python train.py --intermediate_size=704 --norm_eps=1e-05 --bias="none" --beta1=0.9 --lr_head=0.00618 --warmup_steps=278 --max_seq_len=512 --doc_mask=true
Each number is 128 + 32 x the weight over its row's rms, rounded and kept within 0 to 255. Layers, rows and columns count from 0. Numbers have three digits each. The size before them is the row's rms in percent of the matrix's.

# down: layer 2 MLP down (transposed), 704x256, rms 0.0517, rows 449-479, columns 0-63
# gate: layer 2 MLP gate, 704x256, rms 0.0853, rows 450-480, columns 0-63
# up: layer 2 MLP up, 704x256, rms 0.0811, rows 450-480, columns 0-63
down449 097:178105125108102128168119134142071126190142110095129113148143130154133122193136160144116144177097093195092143100106117097103071172085094150100149120147109102129125159112159110113156099159129094
gate450 094:159157101070091158141199162104133110117163066156106101103140095150118146163138125126220146132134127166148125105147113151098189065140069094108157121158111127100095101136135110130102066124158063
up450 095:140135173130129149141102040152130147110044197095158123123124104122109181114141176106036106080114093137145130100111105133132074170135145146141142122160155124117179198144097153112194168174107168
down450 100:082062080146098101173132118150071140161149175161125082121113161117153152132191164134128118140100113176062141115140136058159121070137116127153114094172154105072119145177161119161128144118087066
gate451 095:135096091142147069149090157112113170105148117139066115122115142101076126165131149115125130084106161172112165197143151126138129091114136100160123083163183121117131098120097104123115107137116159
up451 096:125103140129176147151137126128136121155154118085153140167153093175186117125132125124107146130109150079145153150146108125124092139194122111130153115075143110087079082092139106161128153140178102
down451 094:114114096104178123106112071148097138109116145111144099131167132113132130121149154144181155152170155096119147159165142087177092189145147127136103107174150154159095051112149174102119063089147164
gate452 091:115152141139148156145096141121152171129119104171109118102124102101154136164131080103163117125149087139198166144205140143110116108124039172056178167167170100060128157150126158129101116135162139
up452 092:138154115108140145128106151115177104112112069117130150128129079075168171140132129113185125136118049122137099126198143133063110114151080142096161191141121150132144158132104153156082130110146084
down452 084:149140120131136085075142151158159140108140147126130106170093122149150202119131115170142102096069153076092133169182147137152154122138109050145125115102087129120120147121137093108113153133117154
gate453 097:229152146150119153112094117119150136125115112225122079129082089158092140119128119102100120095145118160127144152181136101132113079150124100090147144132158018117111107151101091135110128142124147
up453 094:176141138141137120139116113119101117140130066175169131127078090139078163132133130091076136132152118055092139146166070096092142108162109195083159154152178083049106118144111111087064146156104182
down453 084:129130157082124124117113222120141181130119116075114121171078162123157135065157124173126141095078060164137135177108174207135161122128088093159146120097106142173130120153090144094063140163203145
gate454 101:162152070123103175090166146170111119095138103134139099122148122070120093119187131106114114184096139174117111193146092192166144115092112131090120117109117087144122093122068181133148044096108131
up454 089:139157127089094171113128141133178112078112149152111106159121166136134206153156107158176144174162058158083082090109096100117174141114091127099140170111120148191171115142131133143175147124102107
down454 096:133126134060094187156129092141111140192093113122087104134153089130144118124137089134163152183151149173021146112073099108116104085116142121121175142156140130161133138115135086082117164064113160
gate455 106:203150119157058087140094161133133080078159087104156128166112141179109142117215148171084149125117138162086091177135152141143139112184101120156140104190137138173128181135053073163125063130191100
up455 102:094099162107146071117117168125129103134110119090126102111097102106153150117173119201103115214141132097115120095096129179133113109126173116116069131187138165124203107065121103032129169079161135
down455 103:174156183210155116097106063186119162148107132175151141082114169114128154099145141072145178104147090128178093089112125099150182142124146090108135111116114101143093141171138112177103120134091139
gate456 102:118192112076078181106073134114090127130103154109120095093169165138044158142118146145137111127107085180155178122167168174138181081168150119088143102139172076205095100133149164121105108134109124
up456 099:109176087118085160144124081120130159121141117132122117092090148103151122217137130116140175124134182146117171095132144128157160184082086120039157147115141074123093147145140144060164127166171103
down456 103:116167180066182087121179179087138095111066172121198134108130117143128165204152157128149103115128115134097166090145125093134168085138090140115122124057106140090148135120087147117074170159135098
gate457 100:106184139145088117138115147146151044069132114126127133084098201145090086132138162139112164054107091122120114112102143188150218081144133128104108134111067102115156154152139114143077092126145216
up457 099:088170157164175137085094121132089071091149134090150159144124195092082046166117138141117160043144156122141096121110162122134182108119153123146121138132109178168114160137113110167079103094146171
down457 096:100088151130142091113104136131078134108109112105146129150119118093128123186104133170131108179127135145108145098168124110105087143105143162119109129128086148117114116102125093100176154137110110
gate458 104:062129112114080063136123161190088117133164138118085115087111150161148130129126132124170129116145070160116163138148165162121155075175116129110184103122123149152135151112145149116169147133167162
up458 109:135156129098112172076157054173120116124133176115111140113136138112135214104051165155148143182097095128118133128112073078117125144104125103160152101137163113111135095227100179081111114152168177
down458 105:149038073065189165127181118105140137125110156120118124192160130082087147141135131142069135089144097117104153122082121153127152130143147120112096174087169088128111102151066066136150084124159109
gate459 101:107148102113138068160138109087182088110128135155105095118080120144093168168186145198140131085137158152135071131093164103189078118139098130119156096101111122156134146159169068136129140078151119
up459 108:129118102165075128108141112128144133131068164110111148132081086107136117137129159180112106090111149179118113127106153105143089205111207093165127146173016146162158093105156151094173171131105158
down459 108:134159146114163115146174107116109189128113076147173081122135151129089117126150090103107136133148147155121121127116156090096120091113122132170113113157100055144141160135124149140069183137167115
gate460 104:150084095079123144118142105152117148098138105098084135121116104104129140108190163146122149126088101128130110161084125155160095155119118101094139115086076129113159149136117138133115100144143202
up460 107:102147154112172102115143130030161167082078200184127158106122115086108116092061098149143150128127171099098126106126188143142159148113153199097133106161143096164131120121206194169089133139141116
down460 106:072133142081118153135094174096101146050081121200128168126165128097154141063075120174125114091078154139119134100111121131136138166100100119145126155081095153110136141111105129133100129136118122
gate461 100:134131129095138098159094143100142150096069191122072148078176195114146079120150135117159129097095131111138139129098146156180139131128112133065069127104126128140120136147161120151187060163087142
up461 110:147080143077155095096167144147118152159174098123104121143117135082165164111074136141190100129145094102137097163126195100119121100178110124139114161111096140102214190107137149076091128124137114
down461 103:107135127118120123190191100157099135151115070127118116074134116098150156139090174164127136135173163122179090113107172085106125117183143127121096126133086155131174146144066146170109146145129147
gate462 098:135174111109167109073134167138198155105102139128084135111117150127096098097113190185143121083121152125098136169131146135120188130139130159100111117161086107137105119151063179115080133143084163
up462 104:155109083155146110113117111088160155131120148129078126132159135131129121110144098112108098079130070130105170121106156103084119070098074075145096166145127090110185133174142166156113142131141125
down462 101:169127116066141109153122109097142134165126107113077134114195128139130119119093067155162117105153150107127160147077082113112082141122142112155122141123159083074148086170141159176135104137160080
gate463 106:116112100131109202097167154139137099133175097061113091155112098134105106156187134089173161147083119111150118115127116123138188090116175107096101087117139120139140107067087129067132137092116147
up463 105:161113175146126171064178064130148096131134145142087183118126142114113119163109114112106199111122166108126116148121161119143152090112097165074167158139148107129149155129186178130157152135134173
down463 106:141169181119202072118060140181123146125091171173191124073114157144178120075160130110115077167059170160118163151159069144142076085136067107115134069127122127070109171113082142126137098099140161
gate464 104:193151116115169089123052141146099122103080080131126142056140212156147049111166128119129110077117100180193144127152121155151120093173074072132123154101153122120119152125132135146203097156119112
up464 103:064159078158100101164116098096120103089108107142148116099156151164092194204155185136067136119118123123141154157156114147160091144142095173132114057104127106108143117087168089100164150099120111
down464 106:125100133145162169114130139084152099119182168134131096115056116211148107122150071134162128129136087122138129142101141159127179107152099101133133095184084132042172070115171104142144102129128104
gate465 096:133080105072142082086150141131146153140146076111115127108135176109154064096111115098176150145113123134171128094122100157134095099111088173118152139141183105162109127205111101091134126122125093
up465 094:085169138119110148127142112193133111112103148176144070117109202171116122141144119067096130124147144093130155130179160110168163133107149127117172125133140047140132131132141147135146113163128192
down465 094:124164127160108113155119131157145080119132177146166160127170160106175108143137166098156093139125191115100149083111176072133138113111114121087116110102250161132125128174122115146082128177112165
gate466 098:115159142165048126080115105134127078104142090124124183118131110126095172149091122161140105113086084202097190139137159174112149079151123143134172105121131132154150166177156140057142132119148178
up466 096:070131098113149156095126142119125087138136155150111098120135119144129129056112137152150113146096154129132069134090128135150135137143071089096132085102149095105130073166139156192080151074134097
down466 099:142116075071172109122077135125175060107133131133127133129120163131151139096121124112166107121136107113134149152075174168143139073178112099177132042165148123073129104151148135174082108139146163
gate467 101:166142146098099123154111097132079129127117129052107179110074163141137088115199187138143167122027149162142169138113100138161141114131150115133136148137105113130183173093130091087130097186118102
up467 103:112093098102139089081128188120115134138108067119127067135137131141099138125130061136105131144155130117155209144178155159127114116107110180137119085129156081146115119165116112177133124095131202
down467 107:146092097085125098040114108123089082066144078172157095098119188168107116088140076113099172122124163110165147124124124138160144105106096141103099094143167146160161163156156132152216128117100196
gate468 103:097147105125054116115180138134125096134090165117100094110173136086095117106116150129095143100080112124054102139130173156131163110145064149121072056125096080103131127139100163111129087163121108
up468 102:166126110124146120179103129112164099072129038114161205151148182156186090143149127069136161173114156134113151196179117158112068132133090145128111163163130136139079149098137161099154171174113121
down468 099:148130101151113094117120162146171108136110140097129157131189089110104101180107100193154145097116121070066122146143205121067103119118077109128073119143074152076141115128095168099109161162123133
gate469 104:155084082159099103132112115156150077131116112157096115122152102141120143094187149163095147117125140120169063117087145161187159092125143100097052114162084127099181128111143153083163110131116068
up469 102:130170139081142130108114174129102134147184127162139119116070162128140160137086111109146114118099103132076114132211122088092143139135073109141191130131162105121034152125096127189100078129155172
down469 102:065140123122164146137095133116136111110109172184113068108174123136083173141121115080147167158160089075114143092141166090163110118134090154069135110171108051106082128160151157121121122165146137
gate470 101:123107126097170134046109114056130107131119168072120067136129157117116160044157172085149133112159148135105126155079105128133127112141096097137115152168089115114152092136170165167127158131108109
up470 109:142169140124085147131170091149161126156127117195141107099134149122122117092128119127192086215109120094149114149124126165126085115073148159101111084176116110113106119178098119108143078075094064
down470 105:151096163172102117126131091177113090109139143186162152159083137186105087142166161112107162145107083137150117176167134150167107142111120128104153070184070134116110146077109066077122090102104148
gate471 103:168119107082124091181110125167129162117167141120160110088081153147076123128128184168169184064121118153112122119063154124144137068118086127162141138187186074075107172140138087085106067186140090
up471 105:181126151173174128105179068126126097121124138126129083120122245179119132097101174122082120136126156084115107106122134093156165131133092129066173185112110137111106092198149109127131101057080163
down471 107:130114133130187154177119138076132148123166142172141051114101127236134160103142099161164174099128168125101161137130154077169137058190137126167174135117156125137139108153197138098084153153157102
gate472 105:105183090123103145148120130103169142158175089126089102074123173104154173102128132127157140147091110129120076149079136146139126057101110116122107123167141121089176153165137160157079088144123094
up472 101:151118124142143146103059173184121124137097164092157133132152080165073104146157136175146142155142152121196181106151135125144127141200100094182203091120158080086153117139142104122164107152129153
down472 102:117172111129182169088125116101139094189156141101153150153116183109089138159125161135126148136098122139109096191124102121137149102124092113127092131167129139144211126160121174141152130180125079
gate473 096:131179104091152078151080205163083139126160105110142134133126110150084116125156116121190181172106105111102107122149078135143114063141099137155097081137176130120102148155115131170145093173160150
up473 098:116155085113074117085159086134106134128141123175123121165158152154139118162097120077071198155131162155173190077125096129094114117116169131112115131109118146156102117114082071123199180128065150
down473 101:145099109129157151155102090120099110142135128092126158104157138137116130157112122147143104149168144100107144144153111101081186156147096119102110137124140133183124156121172152097110177076128128
gate474 101:154161125115128100136114166124095162109097079102077124131184157141096049151160113168101157134100152096163166182166121172116112142097172163146119182125120075071177172140154082075169143115129107
up474 093:128140144133128147182187101140142101146152110123121143111093098101128136123121174100148100128101087126116136179108121107177110086186081137107144084140137161135096108138126109083090128181139132
down474 096:114035130122163133180123147125169127121172085147104111154119084142078141163157149168155125111118150103127167192082116081160156083175154149075124110135105191126108094092146098082128094133132165
gate475 104:180199111155118096117120101120129171059105151136149158127129179111125097167159123106108143144111184133110079140135127128139144160127161150169159135081126125072123153063104131109108194130095189
up475 110:075090122174131100106164163161091114109092132120098118128108104153071151157148130111121135142126114159146119134138087128167112084141166136166173111117117167070154085124095070113155134154099135
down475 110:083108143093113165111151125154169147135101197109153131136127172120153142167168141198104123148122142170132125123045098139098132156136128132128143124149147118108184090112168151101091149098122147
gate476 094:155113095163116169113162118130118113166136126157090079129123142135158119147127196099143121132123120060178130113110141126165155136170159056138190100092088094134142093110049167109140132131172158
up476 099:117161059169112104148136094131135064121122077190168114126125133177108097128148177193158140169130134159176082137137105132172091071118148128110128149147190151113120096120162068155158100130110104
down476 101:129143089044146144107087122126150100160141089162148128148132166102150106120133126149136084103159117187086110111137090083089199164137109193127134131135137182095183102110113174103152176185131155
gate477 105:108147105109098175099123106112142123058099142095059153093182178098157098137182145151147151105107122130127115117108120137109193138135115156126148106107095083163201160100060143149106088116137179
up477 093:139110101110111105116098163099154176087127128068121137140103123103167123171073063117144150107113149188122112123083124134063144097098122110143114178101123154176124138200136117180176171148167144
down477 095:110124137134116164105129097160109110118147077088124136156062061108102107105100093100054164091172124120136071104074155092150114083160150100151099174117117150084117097101113116133100150114145149
gate478 105:091175138107066146133066104141166122156066138187098145080094123126106118163113143103090136148098085164123089152130091151083138111095115103131130125189108130130184107109138195128149110137124139
up478 109:147148206111130108161136121147142068159179163121176123096102118076190167049144113108152121121154120147080104084129152089188119134159151118093099132124097125144089172053127120109135127177113123
down478 107:189203057155175149099153114118154117101197133163092139025094168125149164113131135068142092157129133117183125120160195150141092139154144124129147111147116107123121140167149127157153128149227101
gate479 107:152120187090184174098115139146103144082100124108118135135155170138118159133162103150150205107121113135143183137173161151146160121110130114123142099113118122145110155148172120176131118137128133
up479 102:189128159093178138162146115142128113131129118101161122144090136141176136106099062162145091126127159165118101147182150077101074140131124136117151119157166145128154139117164137126134122177165144
down479 106:150150126068110153104084144139133086181143172107116147120093101217191126142096110099127140105166080171080151178156132087114092113155136109101118082083104130139093150131121095076112022139182154
gate480 102:126133121077166193094158157197114146147077148132113117111109159159147124169124117121161158120109147172204160083136068139141125108101106136106135124131122126095133132108099076086100082142087175
up480 106:138119105133105149103135017133123114094173091107122097150184100109108152113109156105021075126146106158051082141143132103109134170118107131145170100116117109134114138110134160150170149145143133